config.toml
hidden_size = 256
num_key_value_heads = 4
norm = "layernorm"
norm_eps = 1e-05
attn_scale = 0.125
init_std_up = 0.044
init_std_down = 0.044
learning_rate = 0.00446
lr_head = 0.00534
warmup_steps = 200
decay_fraction = 1.0
final_lr_fraction = 0.02
max_seq_len = 1024
dataset = "wikipedia_en"
Each number is 128 + 24 x the weight over its row's rms, rounded and kept within 0 to 255. Layers, rows and columns count from 0. Numbers have three digits each. The size before them is the row's rms in percent of the matrix's.

# layer 2 MLP up, 1024x256, rms 0.044, rows 852-906, columns 128-255
097:117117154109092160086127135152139122140089168128107148106115103112151118109106109140171131135095178139150158107143138117121166137145160149150108103084062124111158143134122150148131130082115103190132162109124120105116118083135108106101142148106126107186172147093127159150118129158135114137143154116157119128150087131149142151176153111091119132105175119154118144163110129145137081111117
107:158134117152171094099163095141119145107127165143149120140096137129163128107105119184144166095123182112169093143104121094100139153122115128167138158121108144119107155082122102129116155109115098115136148171099110122159129096099091154143092150154124154118129158111168134174139072101119149157128098055130086133104126135132127119130100108114131122125158146118157141086109160125141108132170
108:091121131137141158087159117131114125096159172118155131099082094119154092112110123104146121149104105117145107123115125115141156186167157104142144186109096146138120141115150108121128121126132123112138099105116104133123172128123132084113130091184115118141111156093136140115109151133103103160085086147125163107159125121140133087154179116105172132114139158140090103115108108139094128096161
100:092148136136133116135156124109129125119132095147139158131156107113152132082115167144129114099161145125131102102086110145168133088136150134136115138092056096148137149134121114181154123139166120139168149086084116142158111097121153080171115108104143175139125120115129104107115124111147129113114117122121143161135094124147141104115146113127093133104134082124085119128166095084152094151131
105:131103152131146122130191121176111148126124084122118114155110104144131087095106126109138113122113127152095133152159154119137077096162106150186132161120120119111173079128126105131140077104119099200152124147129127150139121153091111143154123101124156126138164151123148170107105151135135105155141073099122141147128088149128115125102116140155117105122109108114158144137151097099169128142130
098:074114090159120130139115136091169148143105141121123151124106141127161144142117087106123116150137127147106139103104102141114110102113121162096151111066116147157083109153105124180135122158086089112196146143116143089148125112125149105118141103118143149118197156124090171165140132106129126113157108153118111144153184115129126079087155115130143109112104125132114140113110135128127118145132
078:151137096095093113131121147122147149134119146152133161113150136101119127089162163118118131123109111118106126117105203136106099120148107144134107130144135123080169109161145126133112130146067155134136130151159129112129102106093134118108125155146114096136166165152096147125147130105141117134079159111056126100093148140106166161119108119151139131087124092131104097144177151127136100120105
087:095121144144156142096155117122173140138126079090144079130144125130137120111124139128134146153133135118132133141172127149156101087146150158159164098164074162134144135097089102102140150150115078120157083125129144168100111156131107153138095078100146135110079111138125104091103145125155097116126139125118150128166095153100142100135159124080156135129111127117152160153092146147084102142140
083:085116137130128101118155139111159141112103122078107123147124146111097104166115135157121133152116143127130122070132128137121117131109113142126077127114152148108128112088149127138119157114126131117106121138113122153127078165142127108136092098110173141090139161142169091140120129131115139154125066119151155138139131122136124128174131124135123136124143122136140132146165153154164083097114
084:144119138102112089073168149116122103177120166140118154121107162078102134112155115142128108147109090110071125116109126141116177129080165101103123137113153103092124130119145154130128088132122105114131112151130154123164155142108145165148129168128127139101155136112099130112130088133089099121089128180133164106108139084154108133125113114082102145114137114118136138125130194139154158119113
092:115110157136116126084110117123138158144110146122108143134151119181114111184085175175102155085149163137139117088144107128144107111141164127138164141110155144133105082102089103095148129102140114134120143137116131094127161118146145113101098097124105117130104165149135131149117143105145127136102096145135127127137167148162105136108098083174143138097119124120102160151111148143116132156144
095:105155149116146163118157148096128149167131100140138097114137118152129102066111130064122156129131103135133145166099137129161137143160131132158152096102117090153123147111097140114161100113095161142145120126137138135097083178122135144126117163111168127135081130111129090073145133162103129103091173171146147144135185107142128160136146145166113120127110132103133125124157134126105160142075
099:149135134092126149115139114155139135145114127162160140135184126120129142097108118119148192133122150158133120110145123088097151166085141100120085154141149118149142159074132127108155161098111098121199141114098146146150112123185130155144137143120123142116157132109130097149150136151092131127131115149177121126116176157126136112077112107115125139134134139135145106105150152142130147150125
106:140112114133117121119148129182155158142093153150151146086108115140120143149153097108160143135078138116162142112146166118152106133105151110149128128150157118160081168141135174116122145124120125135172148109117105122105093108092149158143105135124136149121059089139070137144135171150111114104099155135104130067110164126147126124117120070126087146096057133166147140128131147153110091121126
102:141120126173105132119120153153128144109117149119114149112154126151088120106130116151147134101129126082130127127103117126148144081161145159141122156106137142106091137175120148131150134134113124141148154097114127156160102061121100148129072109132104123107120107078087122138115073138126129068118163117157111140148136130077102169161144096130096138123137143136139164138103131114126119102125
111:104150116141131132069051110138126132115146129163142137127111188088099122099151142113133126148089137114135114150125125132113146139086162091122110155138122133126128082107116127106140113125130131101138130100152132102124083138150126156104136157161151144125159122111124123138130161145128141143134128084124177159116140081137090143105147108109110137154082146125113127096067091134118132133113
099:124091144132109134166191147114123096138095126098124123120177125110111056119114142151136141124153135133082137130168134139121140090133124119109101154120135085130123106151103138139088185124165105132139120179156145144157114123094139092119122126104137155095132167134147105144118103112135140168151108093142150134107102142121093131154097113066131143136137102135152147134115120105152095119090
101:100108210133174137125140124106137124132170123120127098114073119158118159162123093108137153108158143147138143128115049103135133097112155123130090111164091089133114126133126119135101137129090175122146139119153110117127146145135139191118131136135134127102099086089099137087076122111149113139142140149157152102135125124151188120140139128173118129133138123155145116142118137115113101108114
105:107126158113116140125133091148138111125124095169157174126164165164119098147124105108148129088118108142062126118115100126106100153138122151102155104146163150146141155171087114103168115082137113086140111119151119178123122104170147131117133099116121108102118128082113125133152158120140105142133107131163189140108152107120070136123163118104129093155111139139086100109088133163133161149128
100:140139110146120108114079147109089118129116148097123101104144161136118087123063075116102137155140140150119120132138128133147157151166127093143155091127176101143107104085116102080117131109098161160110132149118114121125139116136112119133155108120111126136178095139164129132104154121130120159173125107124122130099122174119140137117171126137118109133152094144157145116116119126146190120080
090:110143125135135130117115125117106133101120093131158114099106097093145142124143146148161167097138150137115138154086119120110136126139078106111113138114104142128106126154153125126126133120110083119101152108096147135120140094070180163079116166126122150133107136094124134133154069113096153141122090060146131134118133122142173139141075141146095110134075111124119154135149136086155155124119
107:147128147085125114079122129124121133123178163114125136128103101119105090161121175102105110123125146129134173119178135107153117128163123119112079101160123104099147133119127124128122105139149140115108146138156133160145133114097115134136116110118097130129118124151141121099137109100129137133123158111097140095167117209146106111151119134179126119139134146175142160068118138139106113101176
105:104150122103138133166155157085087122122084133097150059184122113093143134097112122139089098093136122098131115150102080137182116119127142087161137129139103111123129160132123124117148125136147132130137101150128085103132162143142165108147156129155171126122153114073145113154154139174120164146129160130176135152111111089154147124147081107148122122164111157138098115143153097148146132111112
100:126101109132127143064122123162136136138176136147076128171087106141149114121123151134082057138117163124133125127175097082091105105141138114120128082131127124135122096104117102111151138130113106119131107128122132117089153123106130098115103107150177122107193138175172112110121137120147134114111157113121134106154167138133124133103153126120139116119118115101104117131130118111130118117135
109:140135135159091140109162096174116127161110160167103126152143143125145137125140149143153127122096107084157156133077112136110125139080054149104134123148113147129159135108152112131115129165112087158117146128130100147115125168118138145120093121173136136127136136128115157089125134141139105121093182097152121137113183127139097114131159147090109162090075141103110084132093093128151180143136
115:121136150120128155169147116136174120126181098160130124137122142155117156125146157084130156136107110090150140150127143128111160102111100127082142089137107163140144115120136183099115089131096149122087111125155148114099138158156143127139158130215094094124164104150100158098105169132149138110132128127110150135065138106153110180104152144127118151160108155155109105156129138108097133117104
102:119128115158119055136158136131142138136085094178130111159146147080102082115152098134166108142129099113139098114118151171080110075114123107132115119100135130122114147100139155122210118136099083130146132123142152135105127117134160137125111104102106112134098149129126114095111152081150104133138111120157143109106122148146115115084154105096137172111151127131116078155124143096210149158142
086:132139166114124100124109133110106096087141146090157142116130112148096158081134147124109104106155133115133145137145136117133128065122107074098100110151101100154109079121137110123087155101156146160150124125098125120099138111125110129160137089119124131131104167133158149131117135117164099154143138106124107115124140148137087124102144131144125136162168107119117139131083119116106135139203
094:131150109132108157137145171104120147161136146131075095155155147135119169136110126151133145132126077149107096160144139087128148155149119132104156148125123093174140093138127157092090169171122120135141105158115146130061152132111128124116143132155167133133148113139132159150158123140149077141114167166124113115098152132127151103100142122118112134152164115125111159076163178116131173116114
101:135142118122116115112164106157126131094126146163133121113135110147125125126157133142094130125122113141124132139151183140132079113127093127157137119129129128100144131150147132054127075176118112135181153167169151133133142119145106110135109117123139101162089126130091133140126081124125131174142140081130151079157063097102118117107133138107146151127118132143131071129135178112149135093124
094:140116073150160153084118138118132158113160101123162099117147115125138142127140096160112137088076086091120137119144113137180083085128164129141119145080131149130165090112138127144123117129116160114145111154123149140066148142114134100107132112132127087079176182122144150126110126125171128135121133131126139105128139152090195115146149136145115123082140128123105133138144163120103125093120
102:161093126102114150118092189121123143128105115085120128159110140119166144129115085134130087143140092125149140117112160144133101142128140117130103120110110094132134126137088095158115124086096131155113128122140156133145122107102097112099120140131141110122132127116132131091149146115136126165132153120128157132133094112101136125079135148135147182139169144119163107147140109132113092108091
089:151125140107143100132151117153139144122135144104112084166078132143143107145125168096151110116118108162130166150115139106129097107118135137172151133149120119179132089115123145099115104116093131159148145116138149095116083151103093124104141155181112102105160106073133151148100140128145123146132111119154172140078110132109101122177110108138133148140131129133113125183130121127152162132131
072:165110094136135151115130158100164156135141122120148111131121160081130136148085119166102127173149097146100125105160086129119150107104140133113096095160154134130142112110129083123152139096159129125135103165128144179137108147125148113157118129128114164119100135117116176076115138121112119167077116106131124127107152169112131123143107106114066139093172111136110119110183141118173101134139
100:125119112131103162106103137099156121158099124129121105118152115138148144155189139136127110164113144081158134131071100130153090147121141183116155146150163096115118147140098136128131129120130102114116098117159112115091132136076126168134144166208084115143111102091115104091133140138080139113109072156128112086143136141128167134133139140121111150146174142118123135137140143149069140107136
102:138138154167141152136105125133136088147168123143116149139116103141129114157084134127111085135153154093120139132172183145166114093147123122130097086107151121135182099145128048141102077096117136149133139162090144121123140141109140117124132118129141134151121168126122164131136069118120114125100127079131147139145148095117141124123141132149156106147118141154149173145153143085143161117172
106:121129133121102158125095122114098133142162158123110135137132139142145177108157122145088157135136129103156129139089103107122115212120072171128141135161143125109152157165163119159129143132126086144129132113123149159112107136132081140106124118122114140078129126129098131088148141147084117107112168157143111114073151114067093132132158145140109120130109114087103108112126119104152157153112
104:095131146129118131109150138109163105138159147082177144091135152096134129130139116129090138081167125097101130066143112140158119144087135132147103131121104126129138163132126103131108143121140131124117140105123133129096106094122157100149172137134112134158122136152136132116112069141147133136123093088179118135111120152118133121138149126100116108141175134096148152091090128084176142159125
098:172164103106148106081101088141144124140114161111145083111108062098141123115148125136144143141139139081100159105135132106114169113155145107165169102140123114147098163126156128073134159161135141150127120062109124140132138128098126087140130093136106128098122114115139163136118156101117104146195146123141162103130122129169124108104128115104134155059149148140189162123146148120162092148174
109:158108072153187164107175144119122141190127105165131108135154112145103161129114125134144128095128124124114130127138127108154180163096127140094094118130086152088163111110125116140152139148109108124139163127139115128157131139097126135111116117137133115134119148125121118163144115108085124114162149131159139147130179103138111155150122089118104161136094123086121156138106155097131098114080
111:115143169142130155109098192108141122133191133131148147119144148142111106084152112143175140082108120155113111091132069156110135090108130126108089099165115151149150146157175132134173164104125096121137169136092132135122112156157126138137137136077109155174110104149144180162119123128064127144152134129147139120118153144106116132121132126154077106119105108091132106141110169116124104090166
105:115133111127081142111111116137135140171129096068136150175160130103123120155137086124099104102120168149143120188095123128155141111145157104168118125145123164138138125097091099128136116088154131121119116108141136106117116139120081085076123136174112119146143172109169127117131130133109151156154110168107164138111085144144137110102138114122157121125152118091088128131111095072142136121162
106:146170160140107090083135136105143147114104127137111133124079150083105110122157106140187123153153084143133136126149115137128198173128097112125146119095165147135156159130125087147112149132128123141104079144164116138125100121097140158138104117138173152117116157151088143148099180092144128154158167119112103130172063079115142110139133132122109133144140118157138113112159123103124120130145
097:180125120131136126132115150127130149166164131186148126161145100133129153146104093134137147128150144141112155145096060128132123116116127090110104141147144156132115133153142118135099129120096106145152172109121177110130118111158124143107112155126125159136141118133165134110109089117073121114092133121082110140178157134120146110117128112125077119118126127132113119222089144127085118098123
134:142135152151132163104136120140146141154161161097122128113140135094106141108141107091157189149138109128088141147132147090156136087140148097140133128152110134124126082107129125103165097116125095146159104067081126100127091128147110085120188128160157139104188131112140114128162139117164155136147067130097150119096148083117126137117125099145113084144125101139116145131085129113130124116142
098:121104118104123132098150141135167129171127123137159129134139141133169189123159152131166125141078108130131151157119119120132142163134161104134091157118147153150130136108141080166138123160142121170120126118132078121162090159135128120139098110134117155110108142114120139123084113148119136106153096134144171123153164131132139137135149131121114126117150123118114178067108151160112144111104
106:166108147151096139108145142131108118146110131136168147130117102127133099177112200089064111134123133087149120153070122127109129161104112122117087133134132087103159138104115122145081115163137116157089122134103133152120141087114159110136149186164120123090104116102091136120148145145141117142115141124156094137122133128129132134151148161130150167101177151167125111136144171073177162163124
079:177145133079123130101138128120104127078123142138140126099118085104142186164147125113120127142128135102124152129144186125113130149127135082168094141096114107097130121134127104123102120142100165122135145148152101126143131094173107123125109110110198132122162118114090148117112120128116090110124086150150078131152130130167163145106131114165099078146118089148154141127160191074151142112133
100:150138139112128138107181087078132160078145089066105118096174177133156152118156107161093131162149133199113143102140139134112170130162126122135112080123140136140119115116105139144144135120119170123079137111141148119107106188110139116156112136128135128133116114162156129109140113123106115141119084162099101103102128128163103138153140132068114142129165153135110086107120092137138092116112
088:112156105134127139170127114100118135128126136166135142132129139139126093120151177142126175112161120172118133119127139152128142148170123105118134100123130147125111117126117140067121137100127143143137119129121132106106122104119122105107136124121143107085065168113123126163143117086151112127170109084105130145102132161193114117141079104126112136165119162141106139116110124123106114159167
110:120147177140125136142106137172135118141121115132116151166153118110093156147111141085103134120126118137149121142099156133148125103114113096118096104133114113181165125156115173122110143159122152099144153121158091114099096117121178121152091177105108132123135104134084118128132154136117142119127150162134121143085130127141134115170095140132106129097089107166112104139133145129101127117123
103:129128107123121124126123104163173110203193145118087138102150166114077129150104154112143124130144130115130117087121077133117133111183159120138120128116113148115119110129122122081130131127139140155122077127105147145126116103159170137127119110134100083122149086102153137132188097112164099155141126081110140116139147101118099156110111112106149156123147120152146154163120148113159146103115
101:121142114112126149131102123176106131138145079143133160170100147137137112142142097093143129142136139130115122133104126137089116130163101061119185100100105127136109124132110101139130143126111135064162093110135133134144129114150119093157145121110169129080123143095131114123100150136143132132132143127149134067130101073122101127104151101115126125175141106124076173118123115131157221123123
111:131113146151089137139108132111135142160137130110103106130108082131095142168082173111140137078142145162118107088109111096197145164131149138107125104139126122122118128131099134106148132140113100125152081135155097126101135142130130136181148146144131117125111155158155168134120131075139079131088124129141196114103135171145105108097168119124169124117139105091125134104086118105138149136091
091:146132125155132140100074108135139122140132153143165121154127114148135120113090138132139129105092129123132117119134129083126113150143129147154150128108087144106116127121107112159129110100147158130111181121114127165168108167115096084102146170115150130115138133143129152126116085179090098126122124138188182143138121167148179139163161122125133079120148129066159137143136172114133077159101
# layer 2 MLP down (transposed), 1024x256, rms 0.044, rows 852-905, columns 128-255
097:116103110111109138168123165117121168136144084130139141140126176097115133136161133104123151161121122150146114115134131081131096134157144129136170110159143198176094122100115104118114143165138131112143115144154143098135095133129128125149127139160105142104114161155124145076143120102119141104122133139143133157135168156155110107132115118209171156135161141151156135137125148089120092121126
117:156166104122147117152121148117127113105169117148183119111129185140154135150135147133122144167127112084098128113148121123158123139155129070127137136119082096144128174131118123102135117096186128132162126109073124111132127097084127140100109112157090180099078123110136125152121106104141100160110148118129138135078137148077147163139127142154152120107153132125115130121166112151097107113117
100:095143134141149164142106121111135172147090100115148136134131144168108131119156117172128117137136137140140141107114131145083082087148063154123116108143138111153113132146092119190136166112105154128134137154146171135106122140077145149132114137099125128122130137127128147073126104091156109155134129096097128140117139129166150114140105117112119117161133099142159165112129123115123122144141
089:162109107095117149136095131123122103127120130094106113115107129140140111164122104108127154153081112141088117124147160097094143145103106103113157105155169126125160099118124146093113136074093146124119117137167131101141099120111095126101124127159135104113152085121074144128137139153112093154151122112127138091107169172097113130144125155132176121130107149144119140121150108186119181111126
111:127146161143131140134114138103103112175123186136075086133113108113138149117142121150084160108156095101167118192108099138140115129172119095120091110144123136073080120151146117162189144095126135106099092152130172107100114138121196104135142141156135136155090119133101137154114125129143146109150103164135117134129125096151118153126143133088114168093123128113153147135121118118134113135131
092:142103145089107134113181153144131138138147092125113110123166109135108111159141129169115164138135136116132124121114130126183133130138114144139110129155135156149103104128147131101152138103150154118089114146123101144072152128114101137112072167130129100163106097155125089098127113120139101148121158150119159131126130087115103175135105109114139119155136162133160135104133140136106154098150
095:115175161101167126125090087093122151116154112151127127169141157121147167113146124103123116168126122130107103173162136116129160135162086169098113097125075124086126142155158143133162124143155155153107123097111112144098113146149192124177145108143094105129089087122138127146161191140156149092126116129137110114119063129124124130114128134147089181133119133158146141108140116102161115118113
094:123169150110137159124144133108134117114120131137131117132075164113124119148132167123113112144106136175153123130104152150167200108109130148148102130081140128154138131091155115120098091142091140077043121099145130161168129146118115130128125119109149117135127135105121164155119120107152106151141082101145163169110144114150149161103115132147115095138142093095093152119153120128168118108091
077:201146138085108128118114115145133095116141148201134123100131114137150153073130100117124151130144123148151118168150158124146158111152174114120154140132140142117158147172129159123149121108140138145147124092163114089145111114099115105118159142118126104166126121134132145101119133099130102130119175126117098151118142133127134119093123092174171096129111177129123131167125081133116185152162
090:115093152141139130138142102147171054100128103127121098167168115182139122113147164121084144100183112109171171099108103112133104139165114139163152121136105153134139142123105131110140140100130160149151117135157120143110158146121098142128145079078132139141159138163127141140145098117121140115135152111098156122142080188132102125120130138117161129120134148146107092100159087134090148138108
096:114124077118089109102122093183126137133058157148165109120098144090114164161140141135110183136131136143123108128092098133123171180117102143150063164142196120109127118125143143111156094108082137142108166143115155133132106133155122157113119131101108175134131181136134138154131132082091144151162097133089126150113115096111156096139138130119156138154144106102100138171095135186072106133135
084:109122125166129118122124134181143138078070137125118132116142136146124140126143120134143132079152113127083091095164132091086108100117109138108112199130114116115128117145171125129163168137163094104111120145125130117133194124095143107147122108139112131173169123124162144213127135131112109127144083104117148167116106139131130119148146153107126124113146114130161139129130099127144088121177
108:152147144136160111107146056127106145131147156100155137122091128117137101156158146141116087133153125145097124133124115117088141169121176089124127104125122124095116085112175112119102114101130083166145116143157135090138132152121133132121146127131077121156133122115139108100124159135146136125132129147091135127141166158189160110178098181133183105145162148144096136093121124136117107140171
105:068106110112130132134148124162131154087142169132113082124133094153116110131141181097126137139103153115150145136129125118091147166112100113108153141138144127138142135137106115148120098119103123117132161111143098170138141125126158102167123123083049122153129136143126144139133112091120132125166124094103114100125143073137103121117123168153133143151103140125157159105095161132141120127137
109:150097160135104099127109114167094111115149155105132110097113161142110119139133190108140103116147183097159138165129086152141108132123080124131116147105135125173107164160128124108110135108145142133124137112102135118111083123126152144097184125130135120135123108109106137161082156083077118144156123124127164121142162097130122078127102149104126142108100110162119089107137146143134136148157
106:134099151114148119103143100153138128137113114113147141168135138109166156122133083163134141146136130111172128100090130188132156179129157127149109158126154091121161088134131132154154123124111146127111115196139087090135158108130152168131161108116098118099120145152163129172148127106138117167155140105106145140133134117118098140121148138095096164109090062138106149128095124133186148155111
094:118143141104121141127104147085136115108144163148102130127155119139162146159068111129148144127111144070186089132132128170093141132145170150130144140097082115102070157132135104137146092136113115155140110079098122116118127133133117141136101095135137059108138124121128120126131150146114155082126188150154083106114132126166163095126115124155142143128100143121104118117132146128064112117129
100:095124071142115124114124118142130151166142156131136163146123146131088117124121142134133088078118132122129108147137129127087093146149145134096110107136094142122123072123110137115129158106096129149094161130099137146127152111134123117091129115181179158121130110111161143163129118110156090123115148114040123100083131128106123193104144154133092146128132137106131111147097098120098109162158
107:106112159130151127157091082137116097155126138129125151133114185112144101161114150176108093103084143106147144108100138156067136136102144104157159146165128110177162112148127147109152108147134158110145117169108124116140187152156140103150116153130095129131107151101120150130125132118138120129124124139163129107159162107124158133114084177101113125079135104090125120116153109109150114175129
109:117120095138101154139184134156122095111132088157111103142154087172131171106165189147123130095113080131126118115117097143132147080130145128093091137117134150112130146148105101126168119161163130093131129144136121157109131136121184155118131118153155127105134138116122128146130119129122139100130136143135106130161145073139137117178108135142157131119122176113112150096120103123111120129159
100:160108133095139188111093158092118158121140108111117109145109140071122123145165117140129124139132147119147149134106140095158060125129103121148118133127136128112126149142125146106103090138128171148114151152099103128112089114115113127076167133120132119110091117100113113112151114122162118162139130071131140169121134113165198158141157106143098090078107131121088142117135109152139142159134
113:128124121163097167101124084118082119161125139082148099134127135156124135126123125137091101117104143119138144108134125130122138138065148199128130138104086137084126077118126153082126124144095103134140138148155104104167124112154146187120108163099142136134171125140142156127170137134103116152145140158098136194138128111120119105152175128154125106161126109128140133077121129167097108122132
108:122094115136064094143131117132133137166132152105119121098120132124127123143134090162128121137163116108103139142170064130128134134136117112100178143133130159124123172141131102120152137083129196162128087124089180108145096128153148114171146125156132124167154067115140131144116132155077100137104142135152069104171108111143091143158112119096081154120172127113156123141121093124124095145124
100:174105165151173107178093117122121147153115122094102113156122123112169119091121128159173161123113124099117066164084155109145170132148129110122120125095100129123138128136096081136158147166175122143138098129119099146149119100100141088134114125160093102104108111096148087106124122120172084134126121097142129140123100122154104121115117073117142149096161131140125145172109135089136113121102
114:127120124117097099146144163162094134101093111146119134132168138137142172123172148114099132227097155141124134145093116067144123166177151090100135149141142158136112128124120120110113144156120144157132098125139137108132121097144105141096138156145161095159085166131149076185064109126138121088127115121151131086129130137122131160132122099119131115130085169133111083080130090162107112135128
108:170130112135164132143125129141103166103076132131134095095155164118136096119117103124134095151140128144118101121097100090163094140139175113179131156110150100113108164147091112143091145098147096173148118138109115153125119087096105125136108130110144164126077154125135108166169118122087076108106175155127123118168136094136144127173082140199169147137109143109136147090114104124168135119095
106:139131127150183111114082170128122127080134139141143105105133128135163102150125128123115122096105113170159111119155099118132126138098148110138144096075171106096113118106148122118133122116083161133199107117117155084140116119130141159105119152166124126144143136174165120109147139106123122100112151111109142115124115155126159126137117130082116121125133111171091059166158164136134128139132
093:161134171152153138079114107202146072162157095126170116147139116108130140092162164142136109145163090117128100153116109119146136108163132179102127130130113093168117110124122103125106107069139152128078114116113137115094139120092114136101141102177137101127109133118089129096147115134146102115087129164123093090109175116133158116132142131126084160107109106123113095137150092100162124132105
096:162144143081146105127173126140119099097117111115154120091161126144131084144134127126131091086133121118134145122094127086135153129160134146158101099144094147101164150120142144142141131080157124140130185103124100127133140106145172084118078121165124157141119147135148126107118136145171107159141072100159147130118107129085163105128094103129131173113119140119156109138105133120133102099094
100:111145095116124187157101097139149099128137100120128113148107094110148187152143115124103077093173141141110147101125116089090067130086173185099138121111112130153151145159104126157120137135176132091133124105114129122155113122114142124104169136146118177095133116171159138161131128130160123104137129126141062161114119108145139140170158119136142136156139115141107158101125125119129122119091
095:137174140124102116160157114136095124148132108142100106106110132143134094101114132169166123095127144144150138130135136116151139155069129103136118121119095127132148108088141104121110151138143116104140128133079136107139124088104152100111142182152083097088128158145153124119134141128106087119157153120101095119140122115102109105099132126117103141147135151148177127082092114169097093092145
107:108153128151128117161173123101150107130109146168119103093078132120094109086128143124123153110102125152084160113151104109126142131127125116098139121128091184126135108116138132117083154155144082104128113125152106116133117102148118128129144171154142109128093162076140106152152071184146135174123105142123128145104143139141169094143106105163086080106103100116076131114138140159118142155099
084:105092147129145155135102135108122169151111149157106193108109168105136125097109109130080150106158163074105094116127133149158091148114178136131110107127134172103150104122130096153137143164143127107133141126160129113129140068076148117128118127115164160143094115087091109095138132158139118098160128166119121078173153192149118189114131091167059130114098112149147129088122136133100126124091
085:137101101133149138153112142115132129131152118104176120145115150077146152134082153147145141167126110130088106119138090100090116114110119147111128120130090139133112116082106127133128143078141138107142100094185141154118123148122193144137106105152134139142114155125140138139129139153130107173106138091083159085131132154140126133138134143097104114091123125145198096127142126123176114120108
099:144134102145145078140162113101106132132132121114184117132087120115134104111135061133129155116135142133113138092191126135087113146128121089152117127089130178137154177104076114153114125146152121141134138089121123122133144136163130086150115118102102137139126123180134125124139101156136132107117129136095100136120130142120077114113100137110160103146100132151134130097113149086160122137152
096:152122080125136093138123127141173171135103119141109134158140099151086104168123126166149152117082084121159138097110097136151131116120121105116158137112156143104136138128092202135123169086137085148119148103159142117088074128100118127115116130145133133145135139138161125104132173147146132104109128194110115123105117181137106120156120145137114114106122167103138129121076135145104103136114
099:132144130108121119129085139119120180156089197113122148111118120118101153081160166157140131146167132108131126152151122163133157146158074108141133163110135164106107114124094113123152121124163165120139120129110143111147148169126168076105102099108138101187122122158096122126099123116124141155155155152143133104118110097146124133130144133135114146098136143119139125142107147112135091115163
091:150148090112124109126153137142125129115094118135088141148122134094131073137102140123112143132088133172137105148122117124103193111127128143115195137120161124098100085119117141149152174058130129084150116147137080107146126108118180176163090114124125117137160142119103126126155147112124105140109142116070120132129144123157145114138123149139131145109132124133152141154135124150071142168106
100:117110099150121108156108109137130125104129106080054151151169158121126116160114102104116150117074161135151126119135134127141138175069152145139138095123138120134119160124131117142146087137134107116143111133163118162141084059160152127124108156108095172127103140122131120133142130152123155074118115161110153131136102159115106140129145151147129113173091109151133130097112140133115120112101
114:113105168149081136091156084178119121092118143125112159142127124120146132150163158149137121162092154099175099138127118120126126121143162133070139187093143161113091119147151114147116139086125124160137128155097127122140079112112131094149120087114123085128122130120100141119117088143153138128103126122134139141142104109155141124114170126111128152106147132122127116107123142145082113148188
097:116146095092107089193180082155094106164118120130110139122133151095111140118120133114122098154118115110153127140143110093140151131168159093146125111125114146163116097132117155130132087174129117145092094109148149146153157096129150157133201122133098083115145119126092129133177148136121132139153136129142114095156137150141113099129127098099143143139184146114121152144145171133081081089102
106:115123163116105144166115119113123114128143154099103152138139109163140158075134040155149138140128124168126146158106156104137148145141141140101124136117132122165151074120118086119117134105180122121149132156113183166084138093119123129145124144103120143141071091108153120088091130198104162146122175155172114153132109122086129087130144146148135154124127115129125137131141112099108098117162
100:175140132109138117156147097094155122143147140129152161137153107114097132131116164135148095138126165141164166152088143129108107094183118115116147147102128121082151134168130134124092120139122078187155164106179123138122148110159160154111132128147118155108193093109131154083127132131077123105120113137140078122091166123125099099160115159149101092100097116110186126132092125121157099116157
099:135160142129151146121096105131158136119110129118120121129132139152153127114125139114084111141157101102095120152151083166082141116130103140128115096137113122110122102110109126126131123137103099135159113152128085095160114121096117157130129080098105084125143125103127121085110161142133087122153159132101086121063126126119117132117095147137142100161166113124106135121128113166169154154109
133:141155123160124111089088115143104117118134149122131133132115151160132095123143119127144128129141100150130132141159121099079145176118127069168134128122118153125135155091113079127144162149139132155155133136127080128140122179123125124121160102132141116130163128167128164131086129118172084097112104125115137106089095070132114106134105090101122108126113143139107145118159125127132136160110
108:106116175089170118124121147162149152100124126102112133150182142133110132140156155173127132184135092105124136143134163088119140079143093162114104157102157107155118124156125108117120113131098121123122121157110145066166124117133104129145147166118139049166141133133108116184126103117132151115130142124139150126124141062146138105125113123089115154104160146138144145102070123129126129104161
098:117163115107152148120119146129124143130158150152151109111151132129141145092122128140159164139131099153134176104136174136142130104144124098113144104093136195131142155169146130081174132079095099126135089088101127109149137152145116098115162103109141112169160160151167123147133101103130151144144118142107123102115123137152138088116084079098102097107081144092107123158165075162096095143123
097:137166134129140124118154133127133139096195124118127129138094111087124140123124120129159088142112140134125137101121160132109176158121142101163167139112135116132159111134149119147073102148122168116121098101126147129081109126123123131174135093112144116091132120096140146166119125139122118144097105130119115168170154127143141173147127128141107111159127184142153115140172178086161124084091
101:123147136149119127127136134171090088084144143150143117124079112145145143066114095134123138105133123067093126087143123102139097107109150152103132130177142099115113118200138135114112117113140134154158104087131124108140165136121140124138092165092132154089141149090157149150146131085122118118122145122104122137105179189118138134098114151142158115108164143095123143149145130124140133120078
079:144124116107125146082130118168152155137155123120140142154144116111153119124123096151130070135104150072127157104136152120119111102144151143119167133113107093109157142138161096114078140156110134123139128134151093131143127115111109131198076163145122163129152102162130128108103139157128123132070197175128129132140126114082132138159157131153119101126145070152103123117129148114124129137106
117:097105145111115110128151118115160146128139115176154145137134126168139118137105119081114109096118124136140120146099107179082154109130141125125161161118152134104099143154146077140131150107127166138129166116081097135117171154121110137163154123138130144126091119063127100107136119114125138102142142119167149142117122114178131123150185107153128112138148120102150175125144091123126119146130
094:123147180121148130138118113080085134062117145141144124135131088100180105123127122145126162105130176170113149155152138116123150157088095160138125118103148117125161157108103168148106132135070118088134135142158126118084137138104126128122113141167104139134123132149105130128070101131108134087110109167137129127126120137092134132180156114185114131150144171130129158119098120125102136109171
103:164131126085131173137102169144101104129132116146139115126103130142087130154119099163099144123117152145125108084134099132081114150147129116111170123144142162134142109186145149123106142174136128147172145104117128061135157102160131128118136156134110078136142129077120140104099146112097125159120116155111127086139142130172152137127110079137164154178137127089125127114113153121101090119143
108:122126145166104099131087135121067118124138132106128109100117138165146123110093167134129117074124150169111122150108159106123103150132061109172126155116090107153121145158147102109134170114132115162105149127097154169128145115112165135131095172140128123105102116131167130112101166154143133154130110105118133148166161124145155112152101150114158112134084195166087132164118117153116121139175